{"num_hidden_layers": 16, "hidden_size": 64, "num_attention_heads": 2, "num_key_value_heads": 1, "head_dim": 32, "intermediate_size": 128, "vocab_size": 8192, "hidden_act": "swiglu", "norm": "rmsnorm", "norm_place": "pre", "norm_eps": 1e-05, "positions": "rope", "rope_theta": 10000.0, "rope_fraction": 1.0, "qk_norm": true, "attn_scale": 0.177, "bias": "none", "tie_word_embeddings": false, "parallel_block": false, "init": "normal", "init_std_qkv": 0.14, "init_std_o": 0.14, "init_std_up": 0.14, "init_std_down": 0.0, "optimizer": "adamw", "learning_rate": 0.00613, "beta1": 0.9, "beta2": 0.98, "weight_decay": 0.072, "lr_head": 0.00847, "max_grad_norm": 1.0, "warmup_steps": 585, "schedule": "wsd", "decay_fraction": 1.0, "decay_shape": "linear", "final_lr_fraction": 0.0, "batch_tokens": 32768, "max_seq_len": 512, "doc_mask": true, "train_tokens": 132300000, "max_steps": 4038, "dataset": "wikipedia_en"}
Each number is 200 + 30 x the weight over its row's rms, rounded and kept within 0 to 999. Layers, rows and columns count from 0. The size before them is the row's rms in percent of the matrix's.

# layer 10 attention query, 64x64, rms 0.163, rows 0-63, columns 0-63
086,166,141,186,208,144,182,172,188,202,212,178,242,211,163,181,220,231,215,168,169,143,159,117,202,218,176,181,147,201,223,214,255,240,219,210,145,215,200,218,202,216,207,177,210,227,211,236,168,187,232,225,200,179,238,187,152,191,223,156,197,201,248,195,201
134,174,203,199,224,231,183,199,256,194,168,217,199,222,201,259,152,196,212,206,173,175,157,241,156,223,215,273,218,225,232,155,177,180,238,203,209,235,175,238,212,204,236,182,169,171,163,188,230,220,171,199,206,180,178,280,214,239,199,197,183,174,137,185,212
104,198,217,226,156,219,194,194,167,234,229,170,222,202,187,180,222,196,158,207,261,222,191,199,203,179,251,165,165,169,194,168,208,188,195,214,163,221,257,190,206,169,179,211,248,189,215,240,157,182,211,167,245,202,212,208,207,141,234,142,254,235,255,239,161
107,196,186,219,160,201,225,208,162,228,193,195,232,191,149,157,207,238,150,174,204,170,203,147,197,152,214,161,175,201,205,229,227,197,166,184,226,228,221,175,235,248,202,226,230,160,141,273,229,240,238,185,209,173,237,182,239,183,180,225,178,231,234,197,225
105,218,222,161,213,206,216,189,258,165,165,166,237,152,232,226,230,202,261,198,191,249,216,226,217,209,230,204,226,213,205,222,175,204,234,157,155,200,168,224,197,224,191,171,199,194,244,107,192,188,156,203,174,198,240,205,196,218,161,198,187,241,187,259,219
108,243,157,205,182,201,207,197,207,209,187,221,228,206,177,137,202,203,164,183,160,244,197,141,202,254,172,187,177,172,185,268,230,139,221,167,229,252,228,170,206,248,195,168,203,171,175,209,190,185,219,184,232,244,255,166,204,245,217,188,221,201,208,171,221
081,189,144,220,235,182,159,268,228,181,221,192,161,214,237,182,183,150,225,233,195,204,208,239,168,217,167,165,219,259,211,164,142,199,210,226,162,161,158,194,172,198,178,209,173,207,216,198,194,254,163,239,176,195,177,178,175,192,235,261,188,176,208,217,177
096,195,237,250,166,213,144,177,203,235,199,230,251,221,134,264,226,216,172,186,232,218,236,216,235,238,229,209,189,205,177,235,220,162,218,174,198,231,206,245,163,205,203,216,213,194,177,208,263,164,215,192,164,219,194,229,174,217,240,151,179,184,162,167,195
083,207,208,181,245,187,231,152,201,176,183,206,191,193,180,154,189,208,234,214,161,238,243,257,209,203,170,243,183,229,177,177,218,197,199,243,171,190,194,142,182,247,169,211,144,248,234,211,195,173,219,261,197,211,165,210,209,115,200,220,211,184,159,179,194
113,209,163,215,237,211,160,230,220,170,218,165,155,228,214,200,143,212,199,235,193,170,192,224,172,192,210,218,208,214,251,184,181,178,244,256,188,231,163,182,188,187,166,201,177,229,204,194,135,247,172,208,170,150,143,206,185,189,217,273,193,156,219,176,169
094,210,196,175,215,251,208,244,155,203,148,201,266,174,200,241,134,198,243,213,233,181,216,192,190,163,211,189,196,163,226,211,229,208,226,180,194,183,181,205,212,148,221,193,214,229,201,175,110,236,161,141,203,185,212,190,243,203,176,172,197,241,206,213,171
119,202,234,162,244,177,260,185,214,177,192,244,214,215,143,204,182,192,202,159,217,209,240,240,257,167,169,228,226,177,133,207,235,183,259,207,193,180,207,208,162,207,163,153,165,214,199,237,221,224,217,176,233,217,197,165,198,185,188,231,141,190,224,162,202
100,219,200,182,197,183,190,187,202,198,192,235,178,191,212,215,197,153,123,190,136,213,204,258,247,237,188,189,201,249,137,189,188,166,183,221,231,236,253,207,205,216,154,212,225,194,160,219,230,167,257,231,193,266,190,201,145,205,200,195,195,210,180,197,161
109,249,166,161,194,149,285,169,206,195,218,214,229,161,198,167,181,192,178,212,188,176,188,187,195,161,144,200,246,200,206,164,182,160,190,203,206,191,178,243,179,186,190,218,200,159,214,179,181,235,222,191,155,181,186,244,152,206,189,264,240,202,259,209,165
113,240,177,219,213,241,164,229,186,194,176,211,184,130,247,210,210,154,245,250,184,175,146,244,154,184,209,217,209,232,235,176,196,173,190,220,208,159,171,212,216,200,236,213,217,224,158,176,205,259,198,175,188,144,211,198,228,199,156,176,189,203,189,269,201
091,193,158,212,192,201,226,202,195,217,211,176,171,168,236,190,200,213,205,149,190,194,234,206,228,173,228,163,174,162,162,239,242,241,171,197,204,211,270,168,229,250,210,212,208,232,169,167,171,116,226,196,204,213,215,217,220,233,226,175,239,129,165,218,178
100,132,226,179,208,172,217,217,205,198,176,220,225,258,189,196,207,167,206,160,235,160,146,171,173,203,176,193,191,181,215,184,171,221,192,225,247,240,212,232,175,245,212,190,156,225,173,227,245,202,229,168,250,211,259,194,237,208,156,149,158,199,231,229,180
110,190,175,195,190,201,163,172,160,240,174,168,221,155,227,175,217,193,182,166,169,235,245,206,253,222,245,152,208,228,178,285,210,195,177,196,191,170,253,185,222,175,131,221,190,182,188,221,193,220,224,200,178,222,242,195,208,131,226,200,222,220,233,181,194
093,249,225,210,172,183,220,195,264,139,214,231,158,197,219,224,226,255,222,211,248,260,215,218,210,161,215,221,192,227,192,191,142,219,224,205,207,237,192,159,181,173,225,170,179,209,224,167,207,168,193,203,208,226,184,205,160,247,248,268,227,208,169,185,205
091,206,217,226,155,186,202,212,203,214,243,237,180,260,176,162,197,168,199,222,195,145,222,231,169,197,207,218,207,227,154,180,171,168,220,221,182,263,223,202,231,198,173,181,191,153,217,239,180,153,190,196,214,260,130,126,180,221,227,212,178,210,208,213,170
097,211,184,229,164,230,199,189,175,183,227,185,265,175,216,184,217,204,160,182,234,188,164,175,244,186,198,179,205,155,225,282,183,183,249,172,215,230,203,198,229,197,242,217,221,187,172,264,169,235,230,193,164,243,251,231,195,197,175,212,182,242,226,185,250
108,242,182,210,197,173,190,226,270,172,232,193,125,207,269,213,190,215,204,244,185,200,229,240,203,214,174,197,194,253,183,146,171,212,145,249,176,167,198,185,180,159,194,182,196,232,258,175,157,194,169,182,225,218,179,187,202,222,229,219,167,166,184,207,195
090,189,194,174,171,180,184,150,191,154,220,203,176,204,232,133,199,186,145,236,152,190,155,197,230,224,236,251,135,192,199,215,158,202,228,213,208,172,188,190,199,219,223,186,217,117,192,244,220,228,229,212,171,224,182,209,151,173,231,231,218,235,174,194,201
079,226,252,201,219,245,135,201,176,190,196,201,186,182,187,204,158,202,216,225,253,206,223,155,215,236,276,131,195,209,241,240,176,204,198,220,178,238,255,176,202,174,160,186,215,226,182,282,172,192,196,212,208,198,189,195,178,214,202,168,183,194,214,206,249
102,197,215,169,174,255,234,175,208,241,195,212,259,199,150,211,271,220,187,192,199,255,225,171,239,198,209,216,142,141,218,239,237,156,202,185,262,197,221,208,215,179,208,212,243,192,172,169,220,189,212,200,172,228,209,172,199,201,165,179,203,184,247,149,186
106,194,169,136,186,181,234,168,242,189,195,209,211,178,220,155,232,216,197,196,212,233,187,219,243,223,216,185,189,222,179,187,178,225,216,238,186,198,256,186,183,244,181,176,220,212,233,255,216,181,183,211,181,238,172,100,155,180,238,195,191,221,238,141,177
101,210,179,160,196,112,229,224,228,199,178,221,190,212,180,198,105,192,217,229,187,187,181,250,159,194,145,186,204,220,196,201,186,170,176,169,144,164,183,175,156,219,213,210,198,198,231,182,176,254,138,230,170,206,186,223,215,176,233,219,177,206,177,208,196
115,154,210,197,249,204,193,238,240,188,204,229,239,213,188,226,175,194,231,186,206,198,202,213,236,209,167,282,258,213,191,161,188,156,227,198,227,207,199,189,115,203,210,134,150,214,235,219,233,225,199,243,201,203,172,170,177,178,227,240,184,180,201,190,231
098,265,169,213,197,235,219,209,226,183,251,209,187,163,171,194,147,208,239,239,161,196,215,182,198,135,176,197,185,195,178,170,201,184,203,185,252,258,176,175,195,183,235,209,203,154,215,231,176,164,182,156,169,143,137,215,203,245,221,208,160,183,189,189,210
098,268,163,172,210,209,238,262,188,210,184,197,172,151,259,199,189,189,171,198,188,212,167,191,118,210,215,131,185,172,220,179,178,188,170,203,163,240,187,182,204,219,202,187,215,253,180,259,183,193,191,244,210,199,227,173,246,172,192,177,213,238,205,220,189
117,235,184,178,162,230,218,205,199,246,215,152,155,188,220,187,189,192,172,213,171,212,205,216,166,217,229,149,154,199,240,239,227,262,157,167,166,179,167,160,251,206,199,267,228,195,182,168,191,213,199,219,140,158,202,235,219,178,223,159,200,205,209,175,236
096,192,160,217,192,285,149,161,186,234,191,194,219,156,266,210,178,213,207,192,196,144,175,182,267,201,207,199,166,152,210,201,245,220,201,209,201,180,188,170,186,228,220,232,218,194,231,191,176,182,188,163,194,185,171,229,241,251,171,210,249,191,172,200,150
128,200,176,187,161,207,216,190,175,188,211,164,215,203,229,179,180,225,177,202,241,235,165,188,206,223,231,114,214,178,145,238,199,247,201,208,204,181,280,187,210,202,229,189,216,199,149,188,168,138,182,165,226,176,230,170,174,211,190,208,201,200,263,146,170
092,177,219,221,220,182,222,225,249,215,190,190,224,229,212,178,153,184,223,219,164,193,218,244,214,155,162,243,196,243,213,123,191,191,260,244,214,222,152,198,227,227,200,172,178,238,180,215,190,224,152,189,229,143,207,227,230,201,181,250,214,192,157,242,210
063,169,212,229,198,193,165,220,189,177,244,223,211,173,212,196,205,157,199,259,210,243,172,173,196,181,221,178,203,230,203,256,172,237,189,152,251,265,203,208,183,183,196,175,157,232,154,180,188,182,236,185,218,175,190,171,202,257,228,157,166,209,183,140,149
077,176,220,228,184,203,154,165,196,237,261,157,200,206,250,187,203,183,201,168,264,172,199,172,177,221,203,204,197,216,227,230,158,179,153,232,210,239,241,156,247,157,223,169,200,203,170,238,212,189,214,205,193,276,164,170,189,228,193,159,196,252,202,197,182
070,238,214,214,210,223,187,214,186,232,242,224,152,218,181,234,180,211,262,144,226,207,194,195,161,245,188,136,234,158,188,204,186,198,182,195,232,227,218,187,231,158,192,240,176,223,202,207,187,272,156,183,207,261,164,209,170,185,180,219,249,225,213,208,157
079,201,247,220,231,188,226,211,214,212,246,212,180,213,200,123,213,206,157,194,269,195,213,168,245,258,179,197,200,203,220,210,205,175,212,231,236,225,158,207,158,167,170,188,206,261,179,226,196,177,214,228,197,210,168,158,138,264,193,169,167,193,179,210,214
081,171,210,182,213,174,235,210,147,172,178,189,194,228,228,187,194,217,221,192,193,191,186,162,136,165,158,198,253,208,175,131,198,179,177,251,194,196,177,201,137,203,233,174,176,162,229,215,206,279,159,202,186,198,155,199,228,149,245,218,190,216,227,204,180
108,173,195,242,202,249,190,225,146,215,193,200,248,230,195,249,237,193,186,177,240,234,205,175,219,233,222,170,157,174,212,247,225,199,234,192,250,189,210,200,229,233,192,228,262,187,191,165,226,163,255,220,164,227,225,249,239,225,186,167,248,225,185,191,201
092,239,171,151,212,193,196,221,211,246,233,174,228,153,189,252,226,224,236,215,117,172,192,215,221,114,185,195,193,182,209,209,151,216,186,161,178,223,208,180,229,195,232,158,210,230,177,190,169,202,153,204,224,194,199,163,253,214,172,245,208,191,210,178,184
100,203,185,215,257,163,172,244,231,142,216,263,157,178,156,209,171,229,196,192,160,181,224,206,167,208,212,222,202,194,194,213,190,265,188,204,145,240,161,174,147,194,170,132,143,211,187,206,185,243,213,168,206,176,193,225,190,203,204,211,194,152,194,186,199
090,198,135,200,211,235,191,235,200,192,186,162,188,229,237,241,185,152,244,197,197,181,226,169,241,186,196,201,194,210,169,237,213,185,210,202,226,178,177,131,234,189,188,191,206,247,197,191,144,216,186,251,226,208,166,104,215,253,204,215,207,232,172,193,227
103,250,235,188,259,282,194,228,208,193,159,226,173,190,144,173,189,166,167,229,232,172,192,223,246,197,167,199,167,240,210,196,199,198,208,198,232,176,211,198,198,206,152,211,218,250,198,209,254,201,168,181,189,195,163,263,193,173,230,196,206,155,168,160,222
115,230,212,233,208,178,215,175,215,216,193,165,228,214,214,214,253,207,165,175,214,232,199,237,210,175,194,185,193,219,182,222,202,136,190,185,215,199,193,195,207,231,153,220,205,181,172,164,299,157,210,256,147,213,221,206,232,166,222,158,222,202,160,231,129
111,207,151,177,202,188,267,158,226,218,194,219,218,128,230,179,179,212,225,196,184,162,166,216,267,178,152,173,221,174,172,183,158,204,205,210,192,211,183,238,205,201,184,193,233,170,236,228,171,219,212,161,176,161,192,201,103,159,200,214,198,220,221,204,185
094,179,144,194,202,212,154,213,180,206,167,170,212,159,230,197,152,144,132,234,215,182,198,224,250,216,234,215,174,251,215,209,255,228,215,232,248,213,186,208,234,215,234,245,189,174,185,161,152,234,212,227,154,176,199,215,195,214,199,239,216,159,208,219,210
098,183,199,172,220,199,188,191,193,256,220,238,245,198,194,207,203,172,223,134,187,220,201,196,207,239,197,163,176,185,150,180,264,212,217,268,242,208,262,167,209,230,192,187,192,187,190,119,185,165,249,211,217,171,222,192,192,217,205,215,235,136,191,208,185
107,223,134,198,191,216,222,185,176,166,199,184,216,195,208,212,239,251,161,205,216,236,208,170,214,255,230,115,181,162,163,241,199,221,175,204,181,188,275,202,194,182,193,181,197,236,169,191,240,162,206,188,183,214,234,152,205,236,204,173,199,232,253,163,193
107,166,249,191,141,231,205,176,209,191,243,200,224,172,231,195,221,134,144,200,227,217,233,214,193,230,193,221,143,191,205,230,177,203,173,198,235,250,249,207,201,243,168,166,252,245,180,211,223,154,237,239,163,235,226,204,234,204,227,186,209,217,185,208,218
070,214,219,208,208,194,192,206,183,188,225,221,190,199,174,216,140,272,230,214,170,249,225,205,236,122,194,116,247,229,187,195,176,204,185,216,181,159,186,214,220,206,224,212,176,206,186,234,158,220,203,169,235,138,196,130,182,221,185,225,227,198,193,182,181
073,226,220,201,258,193,187,160,194,192,236,208,173,201,222,221,201,204,240,227,140,168,231,202,167,143,184,260,189,247,231,190,209,194,189,207,204,173,165,201,210,171,213,148,193,208,217,200,218,264,242,177,200,178,219,178,225,241,193,207,152,165,113,226,192
080,210,170,217,176,214,190,153,198,258,212,188,205,220,225,214,250,157,256,169,215,221,192,224,183,270,269,208,177,160,199,200,164,209,203,168,221,191,238,169,250,195,230,214,204,215,184,229,242,159,195,190,160,228,232,188,193,238,195,139,192,193,156,159,208
086,251,216,180,212,179,190,242,249,127,164,152,192,160,224,183,118,220,182,211,175,178,217,210,195,179,184,239,234,214,225,162,202,224,177,238,165,168,174,222,176,164,175,191,176,207,250,206,206,245,189,177,210,206,186,192,166,175,205,228,184,157,231,244,169
077,175,207,155,207,229,253,154,207,216,245,219,135,165,197,181,223,188,164,229,185,190,188,227,227,189,227,183,237,238,176,206,142,183,250,150,227,183,212,230,212,217,237,179,231,200,188,174,204,158,227,246,152,245,238,189,155,192,210,199,207,258,182,193,187
096,198,176,208,200,217,172,201,135,212,125,221,211,203,203,162,184,190,215,201,163,183,235,160,181,219,260,184,167,139,200,181,217,222,168,214,209,203,232,159,235,232,241,204,218,193,204,261,151,181,197,158,232,172,232,169,258,204,175,187,164,203,206,150,203
121,227,221,223,181,240,184,184,168,250,177,211,217,198,142,195,252,199,177,169,203,212,223,190,215,164,242,162,130,149,222,221,209,207,163,179,235,231,212,199,245,217,212,217,239,201,157,179,193,154,226,191,165,213,233,173,234,223,191,137,204,243,181,156,228
122,171,209,197,147,195,238,159,215,213,171,210,203,209,203,127,231,219,170,181,222,267,188,195,229,205,190,149,174,199,189,229,203,187,198,177,270,184,228,164,233,245,210,157,224,201,267,224,215,201,203,189,200,181,216,158,188,221,220,154,224,273,227,193,203
108,183,200,153,218,188,198,189,192,191,192,224,197,205,135,205,152,150,171,221,161,147,146,174,188,200,146,210,204,224,207,195,209,222,245,179,210,162,154,190,232,190,239,251,175,179,239,180,229,279,187,180,209,177,172,254,252,218,211,201,205,214,164,207,195
095,168,207,238,243,201,159,218,184,258,193,198,230,266,198,204,216,184,278,186,177,245,189,200,206,231,202,211,192,153,141,147,209,166,197,176,171,204,192,200,200,183,214,105,162,195,186,178,217,250,184,206,216,150,199,178,190,199,199,228,175,168,203,208,201
123,231,178,228,173,181,213,194,177,231,184,185,198,196,175,170,164,181,226,217,163,206,238,195,189,119,124,192,187,213,187,211,182,209,151,228,260,238,229,195,180,210,223,206,171,159,150,232,228,191,221,172,148,208,168,229,201,222,197,252,174,157,180,157,226
115,214,205,213,173,199,181,222,196,202,230,203,229,162,270,221,240,243,208,180,141,184,181,158,161,213,180,175,178,198,191,165,191,136,174,199,186,267,219,178,193,246,185,233,180,192,214,276,188,167,202,242,229,165,235,198,241,226,180,200,181,204,246,229,215
107,230,156,212,202,161,219,221,208,231,256,181,180,202,194,201,188,184,161,213,186,209,185,233,183,233,205,160,182,183,204,223,183,271,242,175,149,208,182,145,215,263,192,207,223,208,192,191,209,261,183,217,190,221,174,212,170,128,231,182,186,201,189,114,207
098,211,192,180,208,212,203,228,228,231,141,230,215,162,158,236,203,209,270,218,146,166,240,193,219,175,153,196,231,138,200,206,230,169,195,196,187,170,175,191,169,226,200,162,193,215,208,144,174,260,189,195,201,162,252,201,213,247,174,202,249,218,212,214,169
# layer 10 attention key, 32x64, rms 0.159, rows 0-31, columns 0-63
096,186,218,225,234,213,152,231,215,135,240,161,226,198,190,237,141,193,201,201,221,223,115,254,203,234,201,255,182,208,209,182,210,174,256,247,203,181,193,257,205,225,190,204,197,175,203,204,189,216,211,194,200,187,134,208,202,219,142,223,215,181,164,208,201
078,198,200,233,205,169,161,213,169,166,178,139,180,135,169,197,188,129,248,182,204,222,199,234,251,208,188,254,211,242,189,203,236,183,229,232,180,190,226,201,172,149,181,204,208,234,200,206,214,236,181,209,175,168,163,154,136,192,177,213,175,165,205,166,193
088,153,215,206,201,142,232,198,198,188,205,216,209,165,166,229,223,230,208,181,162,169,180,234,168,135,238,197,213,171,221,171,247,226,195,137,234,170,187,269,246,208,228,210,202,220,262,176,184,191,211,227,207,199,214,210,247,169,152,229,213,233,201,223,171
070,174,208,233,184,192,197,201,191,204,196,223,223,201,239,191,264,213,180,191,176,219,135,222,224,220,204,118,124,164,248,215,191,233,180,151,183,207,199,213,221,237,238,177,221,178,238,197,161,188,180,197,161,221,195,170,252,157,175,163,163,202,219,230,206
080,213,219,147,190,220,173,192,171,189,209,206,146,265,198,149,223,218,178,202,142,184,210,141,207,175,190,208,153,215,199,117,229,157,219,250,183,186,203,157,197,177,200,188,181,221,225,199,233,196,164,188,215,158,195,192,211,187,258,191,170,170,176,150,184
077,158,186,226,217,223,200,218,230,196,243,158,238,217,227,227,225,187,161,201,251,177,169,182,230,167,212,171,175,157,204,234,167,267,182,139,186,243,192,239,187,228,202,247,223,185,186,172,203,244,145,180,229,209,194,243,234,143,207,164,185,198,219,210,199
089,207,200,212,214,267,210,256,239,186,233,169,173,194,179,224,158,208,220,200,212,175,209,196,229,177,184,199,220,243,158,156,236,212,211,227,159,188,215,180,136,190,206,204,134,172,175,211,193,250,205,146,262,165,167,223,167,188,184,216,200,190,167,148,174
094,189,238,219,163,136,217,164,219,148,226,203,168,231,229,175,252,201,199,165,203,213,163,186,192,238,217,178,188,200,220,236,185,168,193,186,193,217,208,233,186,206,156,235,238,208,197,225,237,147,260,257,158,236,198,168,202,254,234,179,228,194,234,237,192
074,179,181,193,202,164,246,205,179,246,171,157,230,230,249,209,194,211,144,216,181,205,177,233,169,220,230,193,187,186,155,199,188,251,213,187,131,169,226,171,185,140,208,186,189,141,194,164,135,223,209,224,200,201,200,213,162,148,219,233,240,209,229,182,182
132,247,223,210,226,195,175,217,224,165,190,196,185,172,141,231,194,185,224,227,211,179,236,201,152,195,220,229,174,216,185,165,222,185,181,267,150,237,172,224,118,159,167,209,149,203,176,210,224,231,251,166,196,157,189,240,203,197,177,193,223,154,184,186,186
094,177,186,175,158,202,169,174,198,194,197,199,234,204,207,264,201,194,182,223,131,248,183,211,225,215,222,196,187,188,183,201,224,185,220,240,206,154,184,153,229,175,200,215,264,268,227,167,147,202,125,196,155,195,217,186,194,224,165,219,198,239,223,164,226
088,203,236,185,197,202,224,162,168,181,260,243,197,243,145,185,193,224,127,191,160,199,160,179,173,204,172,177,215,198,194,152,173,177,203,189,197,222,247,182,203,210,164,192,151,201,192,226,156,154,161,187,229,259,226,220,192,220,186,180,174,151,171,151,211
112,202,228,201,169,159,191,148,211,176,237,213,195,198,208,194,209,183,190,210,207,198,183,238,196,224,153,257,253,232,194,205,172,154,135,166,251,199,215,194,194,231,152,236,137,191,199,196,231,179,203,221,179,174,176,227,209,199,235,182,204,189,179,280,136
119,223,157,210,217,205,220,187,180,227,207,207,222,182,202,126,181,201,178,188,153,152,211,227,273,179,154,245,177,196,181,178,174,174,193,181,179,196,239,166,208,175,214,194,213,166,245,192,184,185,236,170,138,189,142,145,191,197,145,220,203,151,190,198,228
102,214,199,203,230,189,215,190,170,201,207,179,232,198,170,218,171,202,184,239,189,159,195,262,243,194,226,166,223,222,204,192,265,195,257,230,181,217,137,209,245,169,214,269,208,204,199,192,136,255,156,178,222,190,167,237,247,209,158,214,205,177,214,219,201
109,194,198,204,239,187,182,198,251,206,159,189,149,212,182,226,230,214,242,214,187,245,197,243,259,216,191,205,215,198,194,226,227,216,225,240,234,215,185,163,232,240,196,232,192,190,176,101,139,221,204,218,160,152,207,247,196,188,204,196,255,188,213,228,184
135,196,134,189,199,200,221,194,152,201,196,224,192,147,220,189,186,220,178,211,238,191,215,163,235,202,217,150,228,229,172,234,261,217,184,201,197,181,224,166,237,149,219,180,233,194,134,176,136,174,177,222,210,218,223,166,171,213,251,211,252,192,214,164,160
098,168,207,159,200,202,162,180,235,191,244,179,194,248,221,200,237,197,249,227,198,185,166,186,200,199,164,216,154,213,240,156,221,164,235,223,199,234,166,144,134,182,208,229,147,215,223,201,239,211,185,220,179,250,162,240,189,216,214,168,152,179,190,198,249
097,200,241,224,246,197,200,225,173,171,230,167,199,228,140,238,242,219,219,217,167,196,183,212,196,184,250,221,240,174,219,166,253,247,256,151,163,197,198,278,178,144,210,209,249,181,172,186,215,217,192,225,201,223,190,209,232,180,173,171,215,175,183,187,190
087,180,208,227,185,164,247,225,189,157,179,194,221,174,203,237,185,232,222,171,216,194,159,208,215,152,207,174,204,157,235,208,189,222,228,138,203,191,209,272,234,246,212,208,182,172,228,188,240,199,193,181,207,190,193,235,248,185,113,224,203,199,275,210,191
084,172,241,235,171,177,231,209,235,196,202,197,216,222,209,190,267,223,189,219,128,219,224,190,203,215,262,186,218,153,229,228,168,180,183,166,177,229,200,255,249,224,214,190,260,208,186,197,223,179,181,222,171,204,211,164,261,182,182,191,206,226,266,234,204
074,180,183,168,202,216,188,248,183,196,248,247,167,192,161,237,157,196,217,180,206,175,267,181,182,180,186,228,227,203,117,157,205,201,210,237,193,183,195,159,187,222,170,215,162,202,240,160,202,195,202,135,238,165,151,175,195,216,177,203,195,192,153,168,169
080,147,168,165,174,178,178,237,189,148,289,177,177,251,150,214,243,185,211,167,157,212,223,209,165,216,216,168,177,234,191,176,195,210,223,232,207,168,231,199,166,188,203,227,231,188,257,164,196,222,220,208,218,185,166,158,173,202,225,248,172,207,220,207,173
092,222,229,223,206,188,186,138,196,214,209,247,240,221,166,193,189,179,264,197,183,148,225,156,216,224,168,190,230,259,241,190,285,203,177,235,239,192,181,229,219,198,198,208,173,257,232,207,196,196,211,223,177,259,171,201,222,188,193,170,249,182,182,189,201
122,215,168,201,179,207,182,206,135,207,191,188,245,204,172,201,267,248,148,192,202,226,144,209,193,157,180,199,171,192,259,221,177,190,193,152,247,208,205,184,225,232,219,240,246,220,184,218,192,174,196,197,187,227,262,190,244,230,203,190,221,275,223,186,205
100,187,159,244,191,213,204,174,184,184,172,231,195,209,204,137,227,231,223,216,194,248,207,186,192,234,216,168,201,157,177,206,127,246,176,178,283,204,209,180,262,252,244,155,233,211,242,210,177,194,205,201,175,203,221,156,178,152,221,198,188,191,202,212,200
114,194,177,180,169,188,175,235,201,219,204,271,221,242,182,195,191,153,215,183,186,161,201,188,172,217,80,210,199,220,207,229,187,161,165,177,262,185,183,199,181,187,244,235,165,201,184,206,212,230,194,218,208,224,185,219,236,214,169,216,188,189,149,251,221
101,205,269,207,205,202,217,204,181,158,200,213,230,265,225,224,192,260,189,178,248,237,217,147,207,220,146,223,242,173,173,136,175,198,219,182,222,210,200,213,171,227,189,189,182,239,140,140,199,192,248,200,166,193,192,193,200,217,165,249,199,211,191,227,210
113,257,210,252,183,186,142,203,170,204,220,175,203,207,194,235,205,227,205,251,112,184,216,217,186,136,202,199,163,212,163,204,170,189,202,230,240,242,201,172,186,193,191,229,186,150,155,210,226,170,190,233,188,200,172,238,181,250,215,262,188,199,197,179,223
109,163,201,191,194,228,221,209,177,219,235,197,244,199,222,262,256,235,192,245,145,150,196,236,165,269,211,213,180,175,162,195,203,205,211,156,204,184,220,200,203,229,218,213,199,234,179,220,199,130,247,171,214,168,255,156,226,176,212,218,205,214,238,185,174
129,197,95,211,214,213,199,242,206,205,188,210,193,204,167,196,140,172,184,217,174,225,184,202,186,189,202,160,188,186,201,264,222,245,185,214,138,236,178,151,222,212,211,241,201,201,221,207,218,245,182,210,167,183,160,256,225,167,215,183,169,201,239,150,207
112,207,242,181,166,219,199,179,202,237,196,209,254,198,155,191,197,211,257,219,153,178,200,197,278,155,180,179,205,180,227,258,193,176,201,225,215,152,200,195,166,213,218,223,213,214,264,141,180,217,163,186,209,176,184,166,215,246,205,159,237,212,252,222,201
# layer 10 attention value, 32x64, rms 0.132, rows 0-4, columns 0-63
092,238,179,191,159,183,213,198,255,203,250,241,158,205,157,175,227,167,198,225,230,182,254,113,151,245,189,241,227,162,210,154,252,214,202,220,200,231,185,185,221,226,137,236,175,177,206,214,222,200,210,158,188,216,202,197,169,214,213,199,200,193,182,215,204
094,135,230,208,170,209,205,184,176,201,203,133,188,188,179,230,227,212,218,245,195,184,254,224,148,230,205,202,189,115,169,193,211,188,220,219,253,166,215,225,184,207,234,241,270,178,240,176,187,206,216,176,187,193,230,203,151,214,221,205,176,193,236,159,190
097,177,198,185,177,164,282,158,150,209,170,200,197,231,219,186,189,238,142,214,232,219,184,265,201,217,190,176,202,185,140,219,181,230,184,168,144,180,233,204,185,236,202,223,214,215,184,190,196,174,180,168,219,160,173,225,181,175,180,201,190,161,264,148,212
102,185,206,144,214,194,185,184,169,187,192,230,226,193,185,240,206,199,196,198,224,209,216,183,221,193,202,213,200,244,224,228,156,247,117,167,197,162,262,147,200,266,142,206,172,192,233,243,174,230,208,170,195,201,201,218,173,235,155,141,172,181,211,196,210
098,233,255,214,218,184,251,224,135,224,181,226,192,248,201,174,211,177,235,194,208,189,229,251,188,198,182,182,211,233,239,130,162,209,233,211,204,149,228,156,215,210,147,153,211,237,211,212,204,168,255,200,157,203,225,177,204,187,185,172,238,215,171,199,172
# layer 10 attention output (transposed), 64x64, rms 0.135, rows 0-3,32-35, columns 0-63
085,205,232,177,172,197,226,226,268,216,183,164,205,215,203,172,172,207,163,164,227,218,176,162,170,143,260,175,183,138,192,180,180,226,185,215,213,207,116,228,248,157,201,161,175,186,157,206,173,218,217,223,260,208,187,224,219,207,201,207,194,213,210,236,175
102,231,210,225,250,201,206,131,174,132,193,234,236,260,123,174,188,212,224,190,205,182,196,208,214,140,194,211,209,160,188,172,248,227,244,234,241,208,193,229,222,206,229,211,203,167,146,176,196,202,178,213,227,209,193,201,194,198,193,239,192,143,232,222,203
086,170,145,203,174,189,220,193,218,239,142,205,243,221,187,158,217,183,205,206,274,223,190,146,248,249,205,237,200,170,219,225,157,214,173,206,172,189,210,205,205,173,198,217,131,234,200,163,176,208,244,217,188,171,204,230,170,215,202,239,224,157,173,149,194
114,211,183,178,235,257,222,208,172,226,237,212,220,230,182,198,290,188,201,198,232,257,195,244,226,231,265,234,181,243,252,208,170,213,190,189,198,154,230,159,208,218,174,188,140,209,179,150,160,204,195,171,194,205,192,194,206,197,184,200,144,202,191,220,193
103,239,177,218,211,156,193,176,200,206,234,219,225,204,191,209,275,182,168,225,264,227,142,232,157,173,159,148,184,210,181,215,227,164,201,202,231,188,262,172,200,165,207,228,178,199,214,221,272,235,144,208,196,224,223,207,222,203,152,220,202,186,223,213,203
108,212,142,181,205,183,195,243,171,199,236,126,199,152,205,235,224,216,183,203,236,200,156,171,202,195,275,218,179,223,253,248,209,229,201,222,178,159,193,213,240,167,171,200,242,228,166,198,204,239,220,182,203,178,166,174,189,179,160,250,226,213,164,184,219
099,187,158,197,200,209,212,237,199,180,215,177,205,194,212,225,188,255,205,250,161,139,212,202,274,179,203,259,242,185,215,229,231,173,209,204,257,196,216,207,209,218,177,211,175,171,208,204,211,238,176,197,172,243,178,198,197,200,192,174,252,290,220,141,197
108,201,220,222,188,200,181,208,233,159,150,178,160,174,171,220,131,248,210,241,169,201,228,205,201,182,149,170,212,159,173,163,257,162,277,223,188,220,202,207,203,130,174,206,190,175,189,254,202,177,188,261,206,223,194,216,213,175,204,211,213,184,226,199,201